config.toml
n_layer = 11
d_model = 160
n_head = 2
n_kv_head = 2
head_dim = 64
d_mlp = 768
vocab_size = 1536
activation = "squared_leaky_relu"
norm = "rmsnorm"
norm_place = "pre"
norm_eps = 1e-06
positions = "rope"
rope_base = 10000.0
rope_fraction = 1.0
qk_norm = false
attn_scale = 0.0875
bias = "qkv"
tie_embeddings = "early"
parallel_block = false
extras = ["gated attention", "value embeddings", "learned residual scales"]
init = "trunc"
init_std_qkv = 0.0372
init_std_o = 0.0
init_std_up = 0.0372
init_std_down = 0.0
optimizer = "ademamix"
lr = 0.000424
beta1 = 0.9
weight_decay = 0.43
lr_head = 0.00335
warmup_steps = 364
schedule = "wsd"
decay_fraction = 0.379
decay_shape = "linear"
final_lr_fraction = 0.0
batch_tokens = [8192, 16384, 24576]
seq_len = 1024
doc_mask = true
train_tokens = 132200000
steps = 8855
dataset = "wikipedia_en"
Each number is 128 + 32 x the weight over its row's rms, rounded and kept within 0 to 255. Layers, rows and columns count from 0. The size above them is the row's rms in percent of the matrix's.

# layer 2 attention key, 128x160, rms 0.0912, rows 81-102, columns 0-159
size [ 66  71  96  95 117  81 111  72 112  74 121 118  82 105  63 111 112  67 135  63 133 129]
[[111 147 138 128  95 128 132 100 154 153  81 108 141 166 232  63 187 151 107 114  91 131 107 139  88 179 110 137  80 108  82  93 126 156 108 140 133  98 134 177 126 132 129 124 108 146 111 180 152 146 150 139 134 135 123 132 106 136 104 190 111 118 143 159 148 132 189  99 146 127 131 172 161 121 148 122 161 175  72 196  26 141 132 124 142 124 184 154 156 130 195 137 168 139 143 127 112 173  45 134 104 143 122 115 138 137 137  81  62 161  38 139 129 120  81 105  97  75  88 115 141 101 138  97 146 148 152 151 111 123 149 113 173 141 130 114 100 200 187 113 133 113 120 110 126 130  74 164 133 143 121 155 138 138 139 164 132  75 107 182]
 [133  94 171 123 133 112 141 125  78 128 130 122 116  31  93 130  73  80 111 157 115 154 169 154 112  68 171 122  97 112 169  81 107  99 109 129 139 145 181 110 125 137 119 150 163  96  90 133 108 151 101  53 189 157 159 116 169  91 183 157  78 111 137 147  93 152  95 127 112 150  77  97  68  89 141 159 132 106 153  98 104 145 156 104 117 170 111 120 118  90 111  59 146  58 138 153 100 109 124 163 188 111 138  83 166  91  77 107 116 101 118  83 136 117 165 124 138 128 144 186  69 166  82 159 129  81  86 119 159 121 105 102  84 117 114 121 170 102 108 150 130 199 141 119 133  80 147 179 116  83 138 115 172 135 103  93 131 168 144 134]
 [ 83 137  84 212 145 108 124 136 129 209 102 143 145 119 113 108  89 174 189 113 137 130 169 190 219 141 106 151 161 151 134 129  86 128 108 111 177 141 117 191 125 172 106  93 104 168 124 111 123 107  83  81 135 133 138 104 157 100 103 141 173 135  96 176 153 112 187 165 116 151 159 133  48  96 127 155 114 132 124 125 127 148 134 102  98 152 102 116 155 127 137 161 120 140 109  94 133  32  87  85 106 159 162  96 145 144 105  82 153 159 141 140  98 100 146 155 142  88 124 142  74 212 132  66 137 110 105 117 157 106 129 196 153 128 167 152 157  63 181 136 147 152 127 147 111 135 147 155 163  96 124 132 136 131 131  74 121 142 150  87]
 [121 100 129 149 155 136 136 130 136 149  96  88 111 154 190  91 114 125 151 111 156  75 165 156 180 163  89 122 144 195 133 139 161 168 128 127 139 111 135 112 159 144 210  79 109 159 194  98 110  97  96 170 133 123  87 152  96 101  74 139 130 115 135 153  91  38 144  98 121 120  99 170 112 120 192 112 117 154 137 198 156 126 101 145 156 119 216 141 113 182 187 132 175 125 164 122 121 170 123 126 120 156 180  72 116 165  85  99 100 125 132 114 129 127  92  96 103  50 147 165 136 173 117  82 110 139 159  85 134 118 123 193 148 193 129 148 128  85 110  62 177 126 113 127 117 116 128 138 116 123 141 117  75  94 105 105 142 162 139 134]
 [ 98 162 124 144 180  84  87 130 163 135 139 176 131 128  60 162 135 102 145 133 136 124 175 113 136 107 137 188 235  94 113 115 134 134 155 124 150 142 122  82 102 132 146 126 118 121  80 144 120 125 115 163 102 201 135 135 144 135 116 140 230 128  94 172 169 124 123 184 103 112  93 151 120 115  72 144 139 113  67 127 118 122 111  92 122 172 147 110 151 144 135 139  75  85 150  96 153 123  98 135  87 142 139 116 161 120 103  79 167 116 119 126 146 135  59 109 171 107 152 127  84 188 117 109 142  85 102 110 121 102 105 158 129 181 158 131 113  71 127 126 176 117 135 121 105  50 139 158 140  71 113 115  85 211 132  94 170 181  78  92]
 [118 161 151 180  64 151 151 141  80 203 106  70 128 101 195 101 142 198 169  74 116 103 144 111 162  98  90  98  84 164  93 108 116 108 167 141 122 115 105 182 109 128 141 147 106 122 175 125 117 130 143  33  80 136 187 157  72 120 100  98  96 103 119 119 119 125 120 140  86 129 124 120  98  79 131  69  95 172 110 126 130 144  80 118  81 119 144  96 104  77 137 107 124  82 101 185 142 117 138 199 103 157 143 133 120 137 103  90 136  88 120 136 110 119 110 135 111 130  87 188 127 131 183  79 135 143 139 153  76 148 164 205 155 146 120 165 157 131 101 122 131 116  84 155 166 153 124  72 129 102 155  83 135  90 116 113 112  83 107 100]
 [137 100 135  99 204 100  95 164 109 117 145 133  84 110  45 148  54  70 119 136 123 107 185 119 148 123 103  87 197 221 126 109 141  96 165 134 126 119 139  67 157 138  76 154 122 115 159 128 121 164 104 126 126 157  86 149 139 121 123  80 136 128 128 145  78 124  59 129  86 133 119 195 120 133 127  95 149 111 152 115 147 137 122 134  45 135 154 136  67 103 144 102  66 154 164 119 165 121 142 145 122 146 154 106 126 139 126 130 136 117 154 174 106 123  79  96 142 136 133 135 142 202  89 119 104 109 165  25 154 105  89 138  93 153  96 162 118  58 139  80 104 132 161 107 140  81 158  96 162  86 117 115 118 140 147 111 162 142 107 154]
 [127  89 157 129  69 131 156 122 117  73 149 118 125 101  59 114 121 106  85 132 103 114 103 180 147 142 172 124 104 180 199 127 103 118 125 138 105 134 152 161 100 116 110 119 168 163 157 123 156 182  98 122 197 145  96  80 210 107 128 175 117 159 127  98  55 166 116 136 134 101 145 160 123 143 179 135 122 140 125 121  86 147 183 190 186 137  62 127 134 128 120 101 173 184  87 107 171  68 141 178 133 137 129  60 184 149  89 152 133 123 110 137 116 158 140  88 111 156 119 101 166 158 138 145 180 120 102 138 145 141 100  59 142  52  64  99  98  81 130 114  86 172 150 115 119 148 119 145 134 139 113 163 151 142 114 146  78 143 135 133]
 [137 132 133 170  65 110 143 125 137 148 112 113 127 113 189   6 170 174 143 138 148 110 139 144 192  93 108 112 136 104 103  99  95 150 100 143 152  99 126 138 146 207 147 176 120 151 146  44 158  60 110 103 118  87 116 142 103  99  81 192 118  93 129 111  83 133 137 146  66  77 180 133 111 128 152 134 103 166 107 145 178 121 105 129 172 115 152 135 145 128 185 161 139 161  94  76 127 170 111  93 145 143 172 110 104 180 143  60 125 146 123 130 151 163 100 159  83  95 130 139 154 112 143 112 117 193 110 143 136 168 132 158 162 160 108 137 141 112 144 108 155 135 136 184 112 134 202 102 169  65 125  88 139 128 121 124  80 118 119 136]
 [135 104 106  85 194 147 140 141 126 101 127  89 122 165 151 160 114 136 157 117 123  83 109  74 143 215 129 167  75 144 151 147 201 158 127 137 160 145  95  71 138 106 172 122 125 122  78 169 116 125 134 207 125 146 137 165 102 140 149  59 133 118 145 138 166 155  94  98 145 123 121  69 139 105 131 137 115 124  64 205  96 222 135 140 151 121 133 110 139 193 112 112 160 112 200 165 114 185  61  98  94 127 120 150 129 113  91 114  93 155 131 185 132  89  92 123 178  92 161  67 116  63 122 187 103 159 148 133  99 151 170 105 131 156 152 121 147 138 135 144  95  83 121 121  99 122 119 140  91 134 123 151 135 157 116 146 136 155 156 161]
 [108 131 131 102  93 133 103 174 114  86 144 161 125 107  74  82 126 105  45 160 152 110 194 104 122  61 108 127 144 164 118  66 123 130  91 162 170  92 172 108  72 129 115 192 102 180 138 105 180 132 150 183 128 138 146  88 183 113  98 116 130 146 119  86  95 136  75 138 143  55 143 221 142 115 125 116 153 131 164  99 141 102  99 152  92 152 141 128 130  41 142  85 110  85  83  90 102 135 135 170 149 115 151 108 170 162 105 115 158 142 149 141 137 147 147  94 102 135  69 149 139 139  93 128 139 110 141 126 132 132 102  91 102 142  64 164  77  97 163  79 113 103 132  89 102 149 185 128 108  89  96 115 130 196 116 128 156 122 132 110]
 [136 187 162 125  59 126 121 112 116 160 106 110 106 101 125  91 166 172 121 121 116 106  88 135  79 118 128 130 109  85  99  96 161 171 165 157  81 121 121 127 109 157 127 129 173 148  88  81 168 120 164 103  85 165  97  87 163 166 162 167  80 113 139  92 113 113  61 114  61 176 155  96  95 142 182 120 116 123 156 184  96  90 148 115 181 134 137 115 157 127 122 138 121 139 129  74 127 183  84 185 110 116 132  80 112 170 181 150 138 147  84  49 168 159  69  87 144 142 135 148 200 154 122 123 128 132 100  92 103 164 146 136 148 139 126 120 101 135 116 168 146 134 176 220 140 112 119  87 155 136  93  74 137  89  91 130 104 109  83 124]
 [ 54 129 134 104 123 175  97 124 149 117 128 133 125 198  76 145 159 116 136 114  86 152  90  91 119 117 126 153 126 148 108 171 155 120 167 156 140 116  79  89  47 106 168  96 129 137 127 124 113 139 150 121 103 177 144  94 119 137 125 116 208 141 126 157 127  69 120 130 110 172 107 117 101 119 176 101 126 133 150 116 132 123 106  95  84 123 152  83 164 169 114 108 143 106  70 166 149 115 190 108 111 117 137 104 194  90  98 155 121 111 108 104 151 131 141  81 131 174 120 196 128 117 141  87 130 117 153 118 103 101 182 196 144 142 192 154 126 117 126 173 153  76 158  81  91 132 106 167  58 148 239  77 140 146 116 113 143 103 145  64]
 [135 157 136 173 100 199 171 115 136 209 125 121 128 145 182 147 114 146 152  90 136 115 104 111  82 120  80  58 117  78 136 125  89 150 122 146 121 183  67 153 165  75 122  92 152  90 163 172 152 102 117 120 127 128 166 133  37 175 139 127 114  93 104 118 166 142 141 172 119 119 187 109 142 134 154 135 116  83 139 166  90 106 130 136 193  69 126  92 148 143 161 155 121 132 106 165 145 137  76  90 105 155  85 154 119  96 110 133 105 157  88 132 154 107 146 189  89 111  89 104 148  62 152 100 145 153 138 149 109 199 180 133 134  91 178 103 160 183 107 168 135 117 112  82 129 136  98  92 134 146 183 156 146 134 175 120 118 100 171 151]
 [ 47 150 110 116 129 196 123 209 146 135  82 138 101 116 171 146 133 158 113 123 164 111 145  61 159  93 126 145 104 138 113 126 121 140 124 121 146 116 118 115 119 128 163 117  93 164  78 140 138 142 131 140  93 113 171 150 104 100 134  76 144 101 165 121 191 113 101  90 116 105 102 118 108  96 114  67 123 133 172 179 167 145  40  74  95 120 148 144 117 158  95 125 115 116  98 161 143 141 128 135  62  96 164 177 146 121  79 119 179 140 152 139 104 123  99 151 123 139 100 150 128 141 130 158 110 180 170 184  73 112 169 177 175 195 132 158 173 107 106 145 165  62  59 156  97 161 131 110  43 135 144 105  94 132  82 138 123  98 126  92]
 [ 85 105 107 145 170 111 113 157 117 150 111 148 180 134 113 112 137 135 113 149 147  99 190  85 148 145 119 191 144 113 145 142 107 103 159 122 148 136 135  61 101  96 133 132 140 109  65 126 114 140 178 133 162 113 105 141  87 135 109 100 154 107 144  98 111 228 143 171 135 136 114  57 106  56  86 146 103  95 134 103 161 108 130  75 151 123 198 168 184 139 104 168 133 132 135 120  56 113 158 114 126  78  79  92 120  39  84 134 193 173 127 146 115 172 135 129 108 121 157  89 122  94 150 171 185 162 103 128  94 153  75 143  38 170 125 150 148 144 155 182 110 138 103 147 129 146 152 103 143 151  93 128 111 161 140 144 110  90 149 114]
 [ 77 170 176 169 120 152 140 182 137 110 133 148 141  96 151 126 152 143 162 155 146  82 126  92 195  28 126 126 164 130 132 161 161 102  76 120 145 158 111 155  82 129 114 108 116 120 124 136 143  89 110 119 207 148 198 138 124 138 136 166 152 129 136 112 143 114 131 203  73  98 119 120  96  65  89 125 145 104 135 145 142 160  93 155 135 133 102 114 117 101 105  68  96 105 121 146 122 132  87 101  94 118 191 158 169 149 100 156 122 131 177 149  83 134 110 159 131 115 149 141  78 154 150  82 157 138  56 159 114 138 173 175 139 147 103 132 122  67  67 162 122 120 140  93  85 113 140 134 130 107 169  65 193 186 117 180 175 138 170 116]
 [147  84 126 141 148  63 143  71 115 131 149  96 119 111 101 120 114 142  87 130 138  99 121 227 142 176 123 123  79 177 133 122 129 139 152 106  80  67 142 177  73  91 129 130 159 167 158  77 126 117 133 112 100 130  86 112 165 146 133 113  71 158  78 146  60 163 154 111 138 150 110 107 102 115 149 147 118 116  90 105 111  96 157 177 171 108 145  75 145 136  81 152 134  93 185 121 124  68 159 215 117 132  91  72 131  80 142 122 153 149 100  97 152 157  71  51 155 170 109  85 168 138 105 168 138 115 133  82 128 147 102 123 108  80 100 131 107 196 121 132 112 199 124 149 141 113 105 123 153 137  92 145 117  89 140  77  95 122 126 124]
 [121  81 135  86 174 146  99 145 114 134 101 106 143 141 111  84 190 118 142 114  46 133 122 115 125 151  55 121 107  68 138 135 131 123 155 143 165 110 114  59 146 180 171  83 114 133 157 255 136 185 110 128 110  98  95 107 128 145 117 171 193  86 173 138  78  97 150 112 107 172 141  98  98 153 144 128 122 122 180 132 140 122 171 107 134 118 147 157 122 149 148  79 201 140  58 146 157 191 156 128 134  80 126 125 149  89 112 187 109 126 156 158 129 107 148 129  93 160 130 167 128 135 178 141 118 159 116 122 156 127 117 169 126  80 119 137 123 149 172 144 154 104 149 121 116 116 125 109 148 186 173 120 104 153 146 152 107  98 153 217]
 [109 183 141 124 175 180 136 178 120 143  94 152 112 126 161 141  91 153 151 113  83 120 160  21 160  77  96 135 224 126  96 151 142  88 149  93 120 155  98  99 155 108 112 108 105 117 132 150 119  93 140 170  89 138 143 139 141 150  98 104 151 114 158  64 110 132 119 165 106  96 122  97 110  81  88 103 140 116 133 127 196 144 127 137 125 111 158 145 136 147 113 106  74 111  98 167 163 156 156 121  78  58 115 182 154 104 109 143 142 131 184 166 147 136  96 165 129 150 114 129 130 124 166 138 122 146 103 174  76 161 171 162 121 139  99 110 155 114  92 174  94  65 112 121 127 185 121  93  81 189 183  85  96 145 138 187 180 115 173 140]
 [ 78 114 196 157  71 154 112 145 147 139  96 131  82 137 107 129 120  90 129 179 107 191  65 122 106 106 180 159 152 171 141 166 132  83 153 134 119 122 144 103  82 128 111 136 174  79 135 144 156 191  79 115 191 125 159 135  97  70 125 200 124  98 185 114  66  96 114 110 119 145 108 159 100 124  98  82 162 145 187 102 116 160 162  95  96 214  77 194 179 107 100 124 152 145 141 191 120  88 142 186 118  98 153 137  98 165 131 104 156 111 114 166 108 127 168 151 122 141 171 159 125 147 128 185 115 103  97 141  79  95 124 128 120  77 105 146 120 113 119 175 125 105 159 122 108 135 137 130  94 148 184 131 131 123 126 151 135 189 115 113]
 [129 164  81 103 159 145 105 126 165 144 150 146 115  59 140 157 109 139 114  83 104 176  88 119 118 192 183 108 117  77 175 105 122 187 158 143 104 155  82 152 146  89 131 130 123 117 105  81 169 141 139 129  62 176 167 142 119 159 126  86 120 179 112 104 199 137 108 148 140  55 163  78 133 107 150 103  85 117  93 123 152 123 118  64 146 151 108 104 186 124 146 196  95 100 140 133  95  97 103  86  51 151  94 120 140 142 114  81 155 136 123 174 179  71 167  96 129  97 138 120 147  89 154 146 127 152 132 125 116 112 184 130 176 123 158  99 112 135 146 184 130  94 109 148 145 140 147  64 109 124 125 178 111  76 126 113 174 164 128  67]]
# layer 2 attention query, 128x160, rms 0.0985, rows 82-102, columns 0-159
size [ 93  90 106 119  97  93  98  98 100 122 111  94  86 106 111 102  78 122  88 105 111]
[[173 133 116 150  97 134 190 105  99 117 132 120 139 110 132 124  78 164 129  78  98  95 166 129 183 133  99 150 161 188 120  99  99 114 119 125 162 102 135 150  97  83 105 135  66  81 112 137 155  70  72 113 115 165 114  88 187  88 116 160 117  98 146 161 110 134 119 158 166 128 131 117 144  86 170 146 121 172 133 112 129 122 109 118 126 156  82 138  91 117 144  99 115  86  88  73 149 191 142 138  95 184 107 133 157 146 113 104 129 136 153  89 115  95 112 159  96 123  46 164 114 160  47  79 104 104 118 151 174 108 103  83 183 106 148 166 141 167 218 115 147 160 121 118 138  47 168 157 137  50 139 136 134 143 106  84 124 124 166 157]
 [175 122 165 145 127 169 190 162 113 126 111 154  61  77 144 162  98 132 115  70 117 148 167  53 128 124 135 108 152  96  86 161 152 121 146  86 167 170 162  73  80 119  91 111 150  98  98 150 180 122  54 126 116  98 101 186 116 130 166 147 129 103 147 122 127 150 183 195 163  98  85 120 125  81 130 102 102 158 105 152 130  82 128 148 128 100 112 156  94 149 158 113  63 142 151 134 180 123 173 140 173 172 107 168 189 115  70 159 158 106  75 103 146 140 117 173  87 154  77 128 111 112 171 110 143 139 125 166  96 117 120 147  96 141 173 167  48  93 118 135 167 145 144  74 115 115 101 167 151 108 156 130 160 158 124 148 106 113 155 114]
 [ 92 132 182 103 180  98 105  59 112  90 121 128 181 131 103 168  92 144 149 145 126 122 171 160 118 146 147 113 109 113 128  93 141 156 174 113 144 143  79 129 112 162 162 138 120 126 129 170 119 137 146  93 119 155 130 152 130  89 163 118 168 123 101 113 184 197  98 157  96  62 118 117 149 128 126 141 198 160 164 124 124 147  89 153 117 108 167 111 121 108 222 165 132 150 127 101  62 127  69 173  66 172  99 103 180 108 144 126 173 139 131 210 158 130  78 120 135 175 110 118 116 132  57  96 143 143 136 101 125 132 127 128  90 168  92 139 127 112 119 107 142  81  90 129  94 102  54 157 111 176 117 129 175 136 115  92 125 172  40 139]
 [113 125 119 137 178 109 174  96 128 141 128 124 132  91 131 155 105 147 151  55 107 115 194 148 105 111 110 167 137 124  91 164 104 162 140  71 208 157 160 106 105 137 184 138 129 147 124 156 152 134 146 132  83 164 133 127 125 135 144 154 108 104 113  38 152 156 118  99 183 150  81 142 122 150 145 193 119 178 112  86  87 149 150 155 139 110 145 121  65 107 197 129  53 111 112 147 128 102  72 152  58 159  73 141 194 106  79 144 132  48 140 164  91 159 132 146 109 164  82 151 132 124 141 142 126 110  94 135 140  95 147  84 162 145 116 137  63 106 130 126 150 159 114  76 151 162 179 145 139 116 120 146 172 112 112 122 161 146 117 201]
 [107 147  93 149 118 111 108 116 112 101 105 132 169 134  46 132  90  96 165 115 144 157 161 101 198  86 107 171 185 193 119  90 147 126  75 186 125 176 104 114 133 193 141 116  74  56 143 167  70 158 118 119 153 147 108 150 162 121  62 124 118 186 125 150 111 134  91 141  97 108 134  89 175 104  97 124 128 176 149 106  79 139 119  90 117 104 159 104 146 154 139 163 186  91 117  88 152 163  87 132  75 117 128 122  54 164 169 113 177  70 184 181 119 150  98 114 145 105 144  97  89 140 103 123 165 157 161 151 169 140 143 127 133 161 138 181 140 129 134 131  84 132 136 152  69 181 128 146 134 149 136 104  97 109 117 107 112 149 134  74]
 [129 133 113  95 168 117  87 113 105  62 154  96 127  91  66 171 108  73 202 158 165 118 160  97  82 115 116  93 113 139 150 145 111 160 102 126 190 128 123 126 152 124 110 164 156 112 135 166 118  91 101 121 143  64 131 118 125 145 134  99 165 111 107 147  92 134 139 147 156  85  39  45 118 166 147 111 173 122 163 131  93 137  75 152 131 104 158 138  97 130 139  90  96 107 142 142  69 116 122 141  72 159  91 147 143  88 131  72 139 184 117 129 147 166 135 138  71 122 118 143 128 156  99 128 165 119  88 127 169 144  93  96 133 166  69 191 123  66 150  98 167 115 126  51 108 107 152  92 132 100  97  89 145 116 116 208 142 184 127 137]
 [131 142  85 165 102 140 107 152 130 168  98 112  76 136 182  92 133 162 130 155 160  59 160 123 122 112 112 105 171 131 161  99  77 104 100 154  99 115 150 131  90  89  92 126 110 102 159  46 144  77  81 108 109 100 145 112 104 147 115  61 130 126 154 121 131  58 161 145 206  79 135 120  87  87 171 124 105 145 143 130 127 161 131 111  57 165  95 156 133 138  81 162  88  95  82 114 117 144 151 116 165 142 165 144 113 152 221  45 123 156 111 140 102 122 166 169  72 127 107 164 142 135  99  51 142 100  70  95  97 137  97 120 144  91 143 138 149 182 181 113 152 143 163 128  84 100 138 133 127 130 110 119 123 137 140  87 148  89 128 100]
 [ 84 136 184 182  94 131 152  82 134 175 113 114 171 111  79  88 114 134 109 105 101 110 195 107 179 125  83  94 120 125 137 120 130 105 161 199 122 151  61 116 119 165 170 137 140 117 140 137 185 169  79  61 111  93 152 181  79 135 154 149 104  97 153 110 177 116 142 132  67  56 117 118 102  90 140  62 148 194 100 166 164  81  96  62 132 106 109 143  96  78 194 184 140 121  85 138 130 160 124 132  81 135 134 142 121  95 140 145 109 146 141 198 128 145 126 164 144 123 103 150 137 120 152 140 150 173 153 100  51 135 143 153 117 145 149 145 108  65 121 109 133 102 124 116 114 117  86 158  98 152 130 131 132 105 153  86 131 123 124 183]
 [102  65 151 122 184  88  76 118 166  94 142 189 163 137 105  98 144 121 106 179 203 182 115 149 124 124 122  90 168  82 137 135 129 155 155  88 113  77 127 142 140 123 166 121 135 165  97 101  72 152 161 151  82 148 142 136 120 138 153 156 186 160 117 133 137 144 144 137 123 162 151 103 141 156 135 178 136 205 139 135 149 158 115 146 178 150 196  99 168 129  95 132 150 106 140 107 117 145 113 111 162 161 140  86 155 157 130 116 114 158 146 147 122  92  49  86 104 110 200 127 108 130 156 171  62 199 116  90 154 179 133 135 100 183 171  83 181 124 120 147 197 149 108 206 101 112 133 123 137 121 102 182 127 163 114 123  92 122 116 128]
 [ 68 148  98 114 145 129 115 117 115 122 117  71 174 125  76 119 156 107 164 144  98 126 172 112 138  99 124 134 114 178 130 134  74 143 130 158 117 110 157 154 115 116 130 130 136 121 177  80 149 132 118 133 113 147  90 133  99 111 113 136 115 140  83 111 170  87 113 104 137 110 167 120 133 131 152 138 135 221 132  95 129 223 109 122  89  87 148 120  91 114  88 161 178 117 139 125  63 129  64 149  88 123 150 137  47 145 208 129 138 175 147 176 109 171 142 137 131  97 125 143 178 118 137  95 192 137 117  90 135  78 120  55 171 162 147 131 160 132 127 133 101 113  61  87 155 124 209  96 114 128  68  89 152 114 163  97 166 138  73 174]
 [126  91  76 148  84 119 135  80 155 193 148 105  85 115 141  85 106  95  89 120 108  73 102 163 159 137 139 180 123 169 178 135 105 124 146 169 107 111 149 136 148 161 135 135 104 132 132 152 150 144 184  84 153 138 152 154 193 140 110 126  84 122 156 116 140 129 191 117 113  75 108 113 141 155 155 137 157 148 139 123 133 124 137 115 181 140 130 235 119 116 174 173 149 137  26 152 102 131 187 120 134 136 135 150 126 172 101  93 140  93 124 155 115 106 167 126 152 150 111 132 129 111 136 122 137 139 148 142 142 100 153 130 122 105 119 210 103 150 161 121 185 130 172  53 153 119 135  96 140 159  79 208  66  99 205  94  93  86 155 121]
 [123 155  85 117 167 145 166 155 102  88 144 158 127 115 145 140 116  85  84 121 168 108  98 122 113 134 207 146 162 130 157 116 105 117 116  84  92  88 144 107 134 108  65  99  89  84 117 122 118 145 210 141  88 157 153 133 121 119 152 101 138 132  85  96 163 197 136 146 149 132 146  82 130 100 136 136  81 137  98  55 156 158 163 208  91 136 120 126 110 176 114 149 125 145 140 104  98  68 171  73 161 166 136 148 150 164 157 117 119  94  86 118 118 146 103 102 124 143  69  78 133 117 116 170 147 107 152 168 184  87 165 119  69 141 112 143 100 132 125 135  91 191 138  68 176 133 162 148 147 106 144 164 222 135 146  65 107 143 169 121]
 [179  96 109 144  84 139 117 158 116 176 134 166  46 158 193 115 123 159  82 161 137  87  80  84 174 145  94 160 128 123  97 114 135 125 117 116 125 163 135 123 135 168  98 122  67 157 130 124 119 107 123 142  74 173 161 136 108 122 140  82 163 116 134 141 127 108 105 128 127  98 134 154 161  84  88 140  91  48 112 157 148  67 194 126 178  89 123 168 127 148 101 125 116 112 119 143 147 124 141  93 183  90 131 156 132 124  80 126  96 154 119  23 182  85 143 103 128  60 100 106 136 129 193 178  86 134 141 111 102  97 145 177 175 104 134 113  70 144 115 159 140 110 124 136 115 130  83 106 133 104 128 141  71 166 129  99 133  77 183  75]
 [119  96 164 139 163 116 144  71 132 107 168 154 171 137  83 112  77  76 128 140 176 198 119 156 152 148 136 163 151 122 128 113 134 144 173 121 113 148 100 143 103 156 133 104 156 106 109 127 131 186 161  98 113 148 119 152 109 119 117 160 139 204 117 185 168 121 121 166  79 110 190 102 155 172  97 128  97 197  78 195 114 216  91 102 113 155 135  91 141 133 122 159 165 164 181  62 126 132  88 107 127 109 110 112  90  97 107 149 165 101  66 164  99 117  85  86 135 106 140 113 102 117 102 155 140 170 151 119 181 144 166 156  90 159 139 167 137 124 120 148  94 102 107  80  94 109 162 134 170 107 119 167 125 131 115  61  58 162 103 171]
 [140 152 128 189  96 179 167 219 127 127 110  90 133  98 172 177 185 146 123 100 144 132 128 147 156 109 132 139 182  83 107 132 126 158 114 137 133 104 112 103 124 101 172 132 139  97 123  97 113  55 174 173 149  44 142  89 124 148 134 132 190 136 117 144 109 127 181  81  87 171 140 120 103  90 177 100  56  97 104 156 128 163  94  70 135 124 153 151 150 138 126 114  85 115  69 160 162 168 149  78 128 197 102 135 116 166 105 117 177 110 111  79  89 144 145 138 121  86 119 138 118 154 111 181 155 121 111 167 127 119 116 107 150 128 141  59 139 139 140 157 129 159 110 127  68 149 194  89  79 123 155 160  95 109 159 165 120 130 192 129]
 [128 143  88 124 123 139 191 139  64 185 131 121  76 119 141 107  98 160 146 146 119 113 176  65 138 127 127  89 162 210  68 108 128 108 119 101 119 150  93 102  99 129 121 135 115 159 103 153 133 149 132 134  60 200 162 167 110 135 140 166 100 133 149  56 159 122 105 141 154  91  99 163 141  85 113 107 102 209 135  89 114 145 184 126 155 115 110 147  82 151 150 117 131 113  73 128 167 174  60  78 124 154 130 144 119 119 143 131 109 114 120 158 151  75 121 151 183 193 114 143 132 153 134 106  36 153 133 125 113 106 169 118 136 131 157 137 117 148  74 148  95 106 119  65 131 149 183 181  85 135 141 107 190 126 102  74 173 128 138 128]
 [110 180 123 161 117 119  51 122 177 142 126 126  70 104 149 168 175 131 127  82  81 114 105 146 109 102 150  91 140 118 141 143 122 125 153 186 142 130 160 102 136 104 133 129 126  67  89 136 134 131 104 174 163 103 101 106 132 132  66 179 111 101 150  92  99 167 170 149 165 157 148  96 144 115 153 114 142 102 159  87 129  81  66 103 127 108 140 145 162 131 144 158 129  93 114  97 162 120 111 123 115 141 148 134 118 148 124 108 185 120 163 150  94 153 110 145 104 127 141 123 129 104 102  79 180 105  22 194 139 168 105  92 116  97 128 118 199 178 156  73 177 172 106 164  91 173 180 126 154 132 147 152  41  61 173 140 153  92 133  89]
 [148 102 178 130 118 168 207 134 118  79 143 119  81 106 151 119 129 120  52 162 116 157  62 122 180 131 154 139 165 121 182 158 187 121  92  94  78 101 114 128 140 121 135 118 175  90 122 100 121 135 154 138 167 101 163  60 134 106 199  43 165 107 102 127 141 146 137 155 178 164 121  83 112 129 146  75 152 107 124 161 126 160 164 135 112 125 113 171  82 136  84 146 131 128 149 107 115  95 209 100 155 155 121 146 158 118 165 110 114 138 119  95 199 149 132 158 147  84 128  99 160 157 143 199 103 130 114 131 144 126 133 135 100 124  45 146 142 124 111 139  96  73 186 114 180 132 102 132 116 184 131 115 141  87 145 142  85 142 194 124]
 [146  76 107  86 153 158 138 185 145 137 136 109  75 126 134  77  74 160 106 145 108 151 106  89 112 172 189 134 114 166 126 119 167 203 131 124  95 163 143  87 179 129 212 112 134 107 139 133  79 134 138 156 133 131 127 112 113 211 143 102 180 181 141 115 169 119 138 140  99 120 154 103 140 117 152 107  77 119  96 170 131 141 117 113 125 137 162 131  81 135 126 131 128 148 122 132 109 133 112  81 120 118  57 170 119  87 138 105 129 106 109 145 148 133  95  63 126 118 134 114 149 114 141 204  98 178 105 163 122 108 180 124 129 125 113 126 132 162 110 199 134  72  48  34 119 158  97 104 102 176 166 107 108  90 115 109 124 122 206 170]
 [212 135  92 133 130 128 124 146  63 120 158 141 127 132 139  60 139 144 141 153 179 118 158 170 116 119 173 127 154 106 138 121 104 124 107 138 112  85 150  55 121  63  89 142 138 137 122 105 134 152 171  96 128 133 110 130 109 167  83 105 126 115 105 207 141 114 164 162 137 108 144  96 113  85 166 136 128  74  88 130 127 120 134 165 123 192 118 134 132 144 117 134 111  96  60  68  70 159 159 149 146 165  92 132 142 113 151 107 182 155 128 158 112 158 108 102  93 171 141 102  78 128 101 115 138 159  85 121 145 203 140 119 134 123 100 131  77 207 142 147  57 112 180 100 164 123 166 152 107 154 114 124 188 181 102  79  77 182 114  72]
 [180  84  52 109 134 140 102 179 128 157  85 170 116 172 151  89 121 113 126 101 201 109 124  69  82 151  93 194 125 138 116 124 126 143 134 136 180 114 161 127 156 139 119 116 113 145 154 108 127 111 122 160 107 149  16 165 129 153 111 162 132 140 120 173 139 115 109 147 125  62 158 156 162 153 145 142 135 102 120 134  93 147 156 111 136 137 149 104 136 102  85 155 104 151 114 143 188 134 134 160 152 133 100 178 188 124  49 155 115 105 116 118  85 141 123  94 105 119 140 139  81  73 166 143 157 117 175 108 108  84 123 194 122 133 120 148  37 133 167 182 223 159 147 118 105  95 139 111 154 123 112 138 122 192 147  94 130 103  93 127]]